python train.py --num_hidden_layers=24 --hidden_size=256 --num_attention_heads=8 --num_key_value_heads=1 --head_dim=64 --intermediate_size=704 --vocab_size=749 --hidden_act="swiglu" --norm="layernorm" --norm_place="pre" --norm_eps=1e-06 --positions="rope" --rope_theta=10000.0 --rope_fraction=0.75 --qk_norm=true --attn_scale=0.125 --bias="none" --tie_word_embeddings=false --parallel_block=false --init="normal" --init_std_qkv=0.0494 --init_std_o=0.0 --init_std_up=0.0494 --init_std_down=0.0 --optimizer="cautious_adamw" --learning_rate=0.00203 --beta1=0.95 --beta2=0.98 --weight_decay=0.16 --lr_head=0.0107 --max_grad_norm=1.0 --warmup_steps=343 --schedule="wsd" --decay_fraction=0.907 --decay_shape="linear" --final_lr_fraction=0.1 --batch_tokens=131072 --max_seq_len=2048 --doc_mask=false --train_tokens=625400000 --max_steps=4772 --dataset="wikipedia_en"
Each number is 128 + 32 x the weight over its row's rms, rounded and kept within 0 to 255. Layers, rows and columns count from 0. Numbers have three digits each. The size before them is the row's rms in percent of the matrix's.

# layer 15 attention output (transposed), 512x256, rms 0.0552, rows 58-62,122-126,185-190,249-254,313-318,377-382,441-446,505-510, columns 128-255
098:095101140150169175133135158124159161109179130081133077131113123132071163198126029116169105085081147122135140125143196187125111113113132163159064108083135142129135126132118094131160186136074126147108144141162143169130146123102117184159163090103207183111201127175123169149137050150198110086092157132138132083104138113069132147116151111052134140168173108112161116116195118097108131153163
097:148145149110195158147150097181123190111134068121147136107130105032089133063077130104109154116134138106154114131112109137138117155150109101105172085135061139101167119149129160128127127118087106191142053170074085117117135150086128128088197101160134058191158154114099185161108133158153092103137140118122145103146133082142146151144152111139104174089153136097109108149149102136027125114097
090:163165146161126115151085132104181155176138148144132144106138097076201125166092136095126112195198111086112116106112125129127165165141133099135120099143090127163114074175107092191163112110163143127119134120047096103063113133124144128105130114096084142170158121106071096141153110126073126104131098079089104173137198138144100136150180165141118047106138190141157117154192185098138074068149
090:114097079078132178167073136161141120119124089167082150135155127097162111160119105109119152157137125147122111150105126135148118118164143156134131161165059090106118167140146145161085102137139169116142143149141127174117083143158164125132129128219114113178101150189126154165101097191111149106158139103114142146114102121128105133120102194091109077131104173108049111154098173131132080075136
097:149135121114120140097145181104157193136142135086118090088102115117074145186134106145159082165151105125109181073107161121123082150115123147172108131113121174115128139144154185114134121125124130127111099114147104111153219162155147123168111127092153148095173119121092179073048103175111057127140131161124146093099123150105111169134108170111134135127066148116165131100073157176093085156111
094:173071173150106130125071147113130096121132128168131097106094106079160139178116120130155113125153124156140110108128170133129136124071188133138112166130123124147118134107171110176153134146207116099160098109123096122127117077150090126176128118097182131170137106091146118123140076095111093121118100079142082099127184102154165113127149132080129113153113164105148112169142165119166162168072
103:153107103126086144082161075149091126070172130181089087141158124132132086102103164158117127158115124101176131083118155128158116094140079124112080068135155135161134105126174145234102134136101111155157137148046126165046112114132173132126129144165131098148148101142109140137125089149140144098170136120138157156123141130120169147123143178130148137107220144152061079136155111148176182159155
102:115106108113134122113067111069105124111131167145118161080133118194108103197096174177080098100121111194043147115102103088140185142164081155116147186144132164064115121083139174139113150107136065110092132122136160050146162172086182155110126191145153156056154166118135094142142105136097130145060160110137157138172156134122125099093087115108147094111105141111134165164140139165168134080149
100:211128098136121167126158148171116125126111077081110086130140191106111117104131093097141116129161149135123064111171138081154088235142136118110150079173084135136109104121153093118077130115182081146153151156146190184141162111136088171117198103144142111119106125145106159167168139088116174161146147108126079117059138114077183082157138130114135122118110128123096181138153114117154125094152
094:102078135098111119099066118169170116091169095190122113085134090140134140201131117131144089099150116196089157113112151126158106128086151178126119143125134161127125159098142131135113186102124163127156123197161059101092148158154137129143192125147113149184140167146130075132133117163180073128135190098143108090149140127125098169114123117063160066130099114126143133149132145138171122165093
097:108089099193108173093180059126123148122149156107151141066111151093117143114092161113149139082108198140113184104112086115108129106142135136173163119080139134203098149100110190079181116114113138086144103117098146112080192087107141158098142102155147094123171114197087113134199151114147074161092137109099034134155132159100130132092119240066118125122121126127141135154107097118120070133106
090:087110070174145145112127170190116120136156144096135104166126097149115170118132040097163085182124100149158180159133118169139134045091107134155089068127134112131114124176165149150143136098116127170068146120179113189068127074175118119127112119113149148093133092146093119118148107178071139169169113209098137128126080132121185173193133128098105125168170163115109099154153157089185097054080
114:175076137130109105111148146120131140149148125158154111117106110149097143142067097156164124064097136131115148143110130072111153151120176101074135071143192146168112129089111127142147164108087121106052076217146104151167145105104120142091119176101131153143152171141101184087128037116135077113103131089204104174166074068163082119078121159124085125110099155192140091178187110034107152119139
111:145198151160119108147103125114172101130146144163165146188095117156211140147063136114124100112129184118152086111100076118188170203166146130164074101079089114121131158136075145143124102120126120126126144093093128107114156146134143114128137090053123119153093143081107153154125135133160151144158115093138136161162164067165101111117136100191113087121135102141137107094148109092077143140064
101:083169095065130176149143111166145097147148110147097105169163118099113143127055106153149177095096104171121115089104121163106123144117110136083156137101062128058121168102130138188066157178165132159084106129113137169102088172067067154139138136155050092046138102143098137124124130142145134123170117110139149137117132118084115153092105151151089130156150077118107120146148115124117142149178
098:154172088153137111139124128111164196097143076095074110136150103140147094121115167135099088131113121163137131118107135147176112141073151158106094145102162111165154116127091157199065108123108140112154139068156094145121137179137119117169077063119169086081151161097076134081115122127141181101144195145077109153115120163122128182183121111104105098130113175099116131039144178108093129113148
113:097144095141037130137187095066173143085163091170136095175178095160098135107044145103164118146133139051162168145124113072168167097144108160080125131132131118145094161134183177094184200068164109085123150105127165142180129117111141128145085119071140129080093150104135090138100095156125176176083154126137127073187122124177090145091109144141114131065131135105138122135135120161171054190130
102:048139164157159095086090149136118178131117140139132141162075134160148160134154143113134153081157117163152098137140111176109135151132168087119089137157151160108129143130130143136127124117105159118069077146115165135094121144117094161133206121122109089099113100119129120169135144114142052048133111137049114128079097192142148058146158098126151137178135115131110169117163162093078214082103
098:170122179116064133153106109130130100165183117090111148161168083129084185129074101148162073130148181148064138109149090097173138111110148142090182180109155104072121135136145128090145115132161129146069084115167110124126138160156134108104153113135142148126122150162126198123144128116080137122135153197128163134123158121167070105122115147092138121154136182162114108174136087136152141121077
104:184172142115166141167134131092131184137156168158120103146177154060196135154090202129107144134044083085173110117124144053123185136130129189099128091135122143099114123171135156101198085095109168155103133126091141181175077102104088110124155146093147104136139124151115141153103102135109082192085133068128136160112168123128099185121153127148080138072167191174129074128128117157098129148170
094:205147118080056140171144097124159138165119169129194129159087150157118179184127132193154113072083119158186168077055101115096157105161139121115110110103173114169229156144125119140098109146110154098070088150170149167100114154088114107190130115087160107108126086127103100102131110150122111080054106139169141136122107161104114099080104174132111129134137174110162127152063161115089175158133
096:124143194106154134142100104158179175054074082127178100130157180144171071120176192096114194124148081170074094148151141086154137135101111121123154098127102128114116188194129096160129139125072134129118144118114128156116142137144085134107064092150110107125143073124131138138114110156128094132128088119101112086114097155139089101173176132161133161194156182105092143165125176117140120101147
090:098174113168122177151142145110164122222132114190165116141137127149092130098091136183131110112115113060114175146123205214100143142154119199114135096104147134166175053155117130128115105149159108141075149135106140132137178116116087104117107196170114107104166106148115116136080150137148088143061133151176148162189110136126089153104135118159073127062099104130116117140096121131135095161115
098:102143113116183139128049115145147118113181163127095103106111106128132089152121128109095103067109085119145094112147136101120089119128156088141115125163100109145139165148090082167138142144164152082197110092108147125091084112133117127108072126160151102157160093165123134119096104099109138129158112159080084140087156132107100120182153143121163081212088233077129150177120134152154119143079
094:123158146105109072143144127146070155096118095116124130139117162159149163093080079098153117188130075150139119102114158099128137113084059135122106149110144138118113068144159193170183138174112116148157094129103114107077093114050225117114108115114128146163170171172125106114108112158096090130130141097134200130152120122096132160093087117192133150135143107187089087173174112123174147134081
087:155116179126120116161109070100142090173131128144114146125133087151076097233092186162090169124135147138138096167148137125104153161149076133104084099116082169129095132120137160114080130116097112179100149117179117103164120182042119139150186115115169129119116122144137133083116120082147148177095169133178106100144072154189160160106168118105139166142124128143117184146168137047154133155129
100:171135090104158137111133171136128134106154118134112118101116190161196099175104115097155106126095136132194124110103136128089092154097148161088112106147175146157165185124184115131082149093209133100140140155140183134152138169053068128160146130113174127142161143097085138129145153101092111106064148112142086176052122107062123156093139202115090114132108183103078124140182107093168146150135
084:095124138104110136083115117134163138067133089077094127102121141105098053151136156097066084143130103149154139158200124075124106153068163100118099145178084136121105188131121101190097101126131134113176160200175096088120159147125145138117118096152155132079146175152114150139121143125147172146140196171114093104109095128104104135134157089124143116195125110129090130153103099120146113143147
090:168139121140135130170162112155094068134171152158066133154108149129126109078149109180099124142160140128157094106097197113139123154086086099143169095113136117131140123135101189139107145114075134096106105175143100171165113114104128165097131124136140147110099145110168027102189129149153111138107162123106088126145114123133152149165131146124086083056110097099197113159175138080158108105138
093:090094121107172146087105129093134173109117108136133107123072148140123119129092156101103116133123150181118106148119097174060128140151144127123123156115130156096142092050142120176110128129110157141060100142160222107135138109120140108136183080217168144158137119077135203213099198114089085066144101134117135157142087161146156086177197107151121103120182134132080149098184146118095197120132
124:180145112151093140154109120119176094198102135104119123119121104055116178113129099100153120141157163136099124108129137101187178088117194141143161168116109076126113160125164107076169189113129155146072143105140028086077166119205082110161166091099102150130113077126108120101179133108095122148161165149166141124117130126163126091107176122127126162145122157140191141101128147190120120121132
097:107162147151151117150112113187151173140107167133172101164131117121213170165086094107098126127091138125124185090137109131118139136112077162110102047213088135113113139177056135129154123099150129139071082077100117126147066109073135098096128159136095189125161108112171104163078156107160114150097116076108121157140119089110131179089105110140090150100120138129105115152158078156133118103177
097:115196094088125141169070096109147141139136126114136120149163096170060141118105130100121162093086169128096194156101129108086130102091116119190161135125130174130140186147127166109096129092128136118128116120189072085097156152101111155084084173126129131122091138114168155130163120043129168116109115158147137052114169139099115107140132151096115133148134107110174162152111144173115149110165
103:104178220095114092138112110153120149103098143094148141128142130147207082172139152094154156091178099151115121146155095134144096183150088140148135152166118127129128128178111153102075150164093127113120129100120175137115113122032120126130116104123102150122123090129176125116090137158060146173127071120087151095110163127149162090163102125120114121179157200127096142127092070149165063087185
093:162164101126130158158193145112127107144097194121107102158090097130074125034140164184140157149105124061111163115103158137143142138116118142132095095112116113169185139198137173098126165159105124151098138139138161123123181089110122142105111152100079127130084108110149049098139163109163122157114131148121075114154146162103101207130109094127124071061135091151176164145128188140094077157175
107:103162128097105091095149111123089204126148029105132049107067153112088169087137108068163125161134130117185122162100138148087137167154148129135132118137094136125158073150152124109148107149163140163155113129159181131126130121122142097136178080129158180165101140141136166165100097129137151137147120054155137095112132132156156135169131090098186149153116119084122155127171140097133145125123
106:153128149129129111118125086158172115100117159065189134123133109056099146172155111108133132101144129156117103142114141088200174176137168125137184097116107157058133137168153121082155168177101138156104126131140060084129131100118067125127132036124097125151130133108087135170163192107151127097168154099079160104111134109181160099137131116126104106138161169121138183097117107147099138152181
091:112118113126126141157124164119109201115167071149141122136141175149164139159128117112133138104103138113140133138108159153102116132122075172080085092168093181171108123167145117144124159114145173136102133137077164179137091131085098166109127117065066170092179139168101126127101124143141076142100069077148147202128104118165128133128127175136060133101097120173144079146155078153097133101153
101:155150129098078136157162127149148070083068157099126160149178157169183136132120148118112171067138080139165068095068123163174088209099122126087155129138180135149110148106073150172128152134104152088130158116145147177109048157098112133124160138081123111103111170094115065060145162090133150138133109124123125168114122140110164087148090138126142125117114169108154168118097169130180122173103
092:122130177121100133132129101125145195113153099052133103150145132118130136055133161068119162150154107162101072141124147130152131167122104121145144143125077145158104113184127185122140167181142154157198104125122136106105110146071120118119102036118114119128064095157194185159117096183150140161189117103089130098114158079136153089137156163105132173106048138154142163150095102143169129131120
097:049146101082111130135129173121124086104118043127140105164177088098170162134123097076136153148103139107166127160120149133102139136123080160114177133147130144079114094135125147137125110134163095075141067111166107153095142127191146118079146145172166145102109101149160178142088155106147131166113128131122157104143114167152139180123129104153113176154128109143184142083127098176153064117174
091:115099137153145177137084123119152172096150136093100123102107183162150109096067225111126128118142108173159115113141100135093112173116124160190174159180067101126144089120140124165153116114121157155107110116120180131147102159069138169058101090115106096117123099090116110180120133062169104088155168076090088143143052184148107046090142137141106096137062082071166146123142179095116132114142
097:110141123141162121168105115138053144074166133142158151150143129116072173140126067130118171184194179143112086143105081130119088119152128137137125139119127146112072107119152196111109106094162132131131094058158126110101072094185176065091143095156169107093071078108144172156121164121135214123199196121125150059128186109126176136128103125119155135152136148149076118112100163170171163116114
101:144111152140107171143151116083103124209156117100145092120109084054137102119131138166144152147112113119131131141135216135112138198125156189137092118162090186131079098139079158130127136081173165178141105156133179071189054157074090131172155140110144152128132157150141107102127102087127098183147102120153137173084138138108131151126117119111108127122155160110049114142119125098103143096114
107:101172171126133089132097159062153098153126191159114124120143170187084123110147116088096108116117130151158101164122075104099146106133208159175120070164163130121158124143145155123093103068117169133206095107151080090091202149193123114113111150129167098136094196157195069090132135101125134164090109154149146097101132112133147131157133130107128148127108127071114128108080128103135145117132
105:116169188101084143149137069148190108122130095072116120101125112129097116137075152083185191151148098155100159127163170151192173159087121167143152103135122110155146124171175132183178111106085181125125147130098182141094133149094101146146101123099105096149130092093124050100079117141146095135152103119182096137117077145103049083123113155108123150165164150131089151188141110133172073112139
# layer 15 attention value, 64x256, rms 0.0492, rows 58-62, columns 128-255
092:154127174120213137169129091121087092109137114194077142151118150170121145117153166113138152124105137092136104109165090145157093140088146171118181117150143117165131115114197167127191087125109149070118114082107126102212110122163177088096166195131175127150144172075060154175125173126115106144123134094070111131124133093135135112127114069163146214104115066124100157132119105112132158096060
105:110142159096139120147099102129190121157142119084133183172163086117135137155178091171142099157147068083080101096104124109143098056093110136108140131154163153079147124135158133099158117094130107146126134116179175155137149085160148162150112110105132122120152086126189144094154082096111139123085122089146102172108141169106130155168127149114154081149109169121107112161159172133131102088096
097:086142101075165176102163162160076151143114130154088130092121146115155168171172147080096110082114153105136137178153143124116122116141103161104085137147086155067137118169085072073079160113035158185131147071134130166077153128095130120096138128106141150149185120133136142119131154107101143077148135133172135077104065197114107113094195089145137110091138130131096198109109128161115138150125
098:132133097227167112089127117150144104130114112142107183159145057128139153118109103133099061146157163126164102154129109111107084119161214154134089105108126171125190123138091137127201150078080141130161111071112206124128126112177132150165047106125184128144142116131122105154139103167143110162125148176165121114097106163110089105218135109134140239105121144159122106109117154124160135130096
099:149149119067166162183098071160140130127130177136160125147095140128127127107133172173155092070068138032201133145137089111104189100141083111099085127158136126086191110134157103093161095106194147118123099144067150078137105083204143157110138111099138096176083141178125136120105075202094094142112132117062105119136115077130153112130146098138115202121106119108151124157050125103135130098189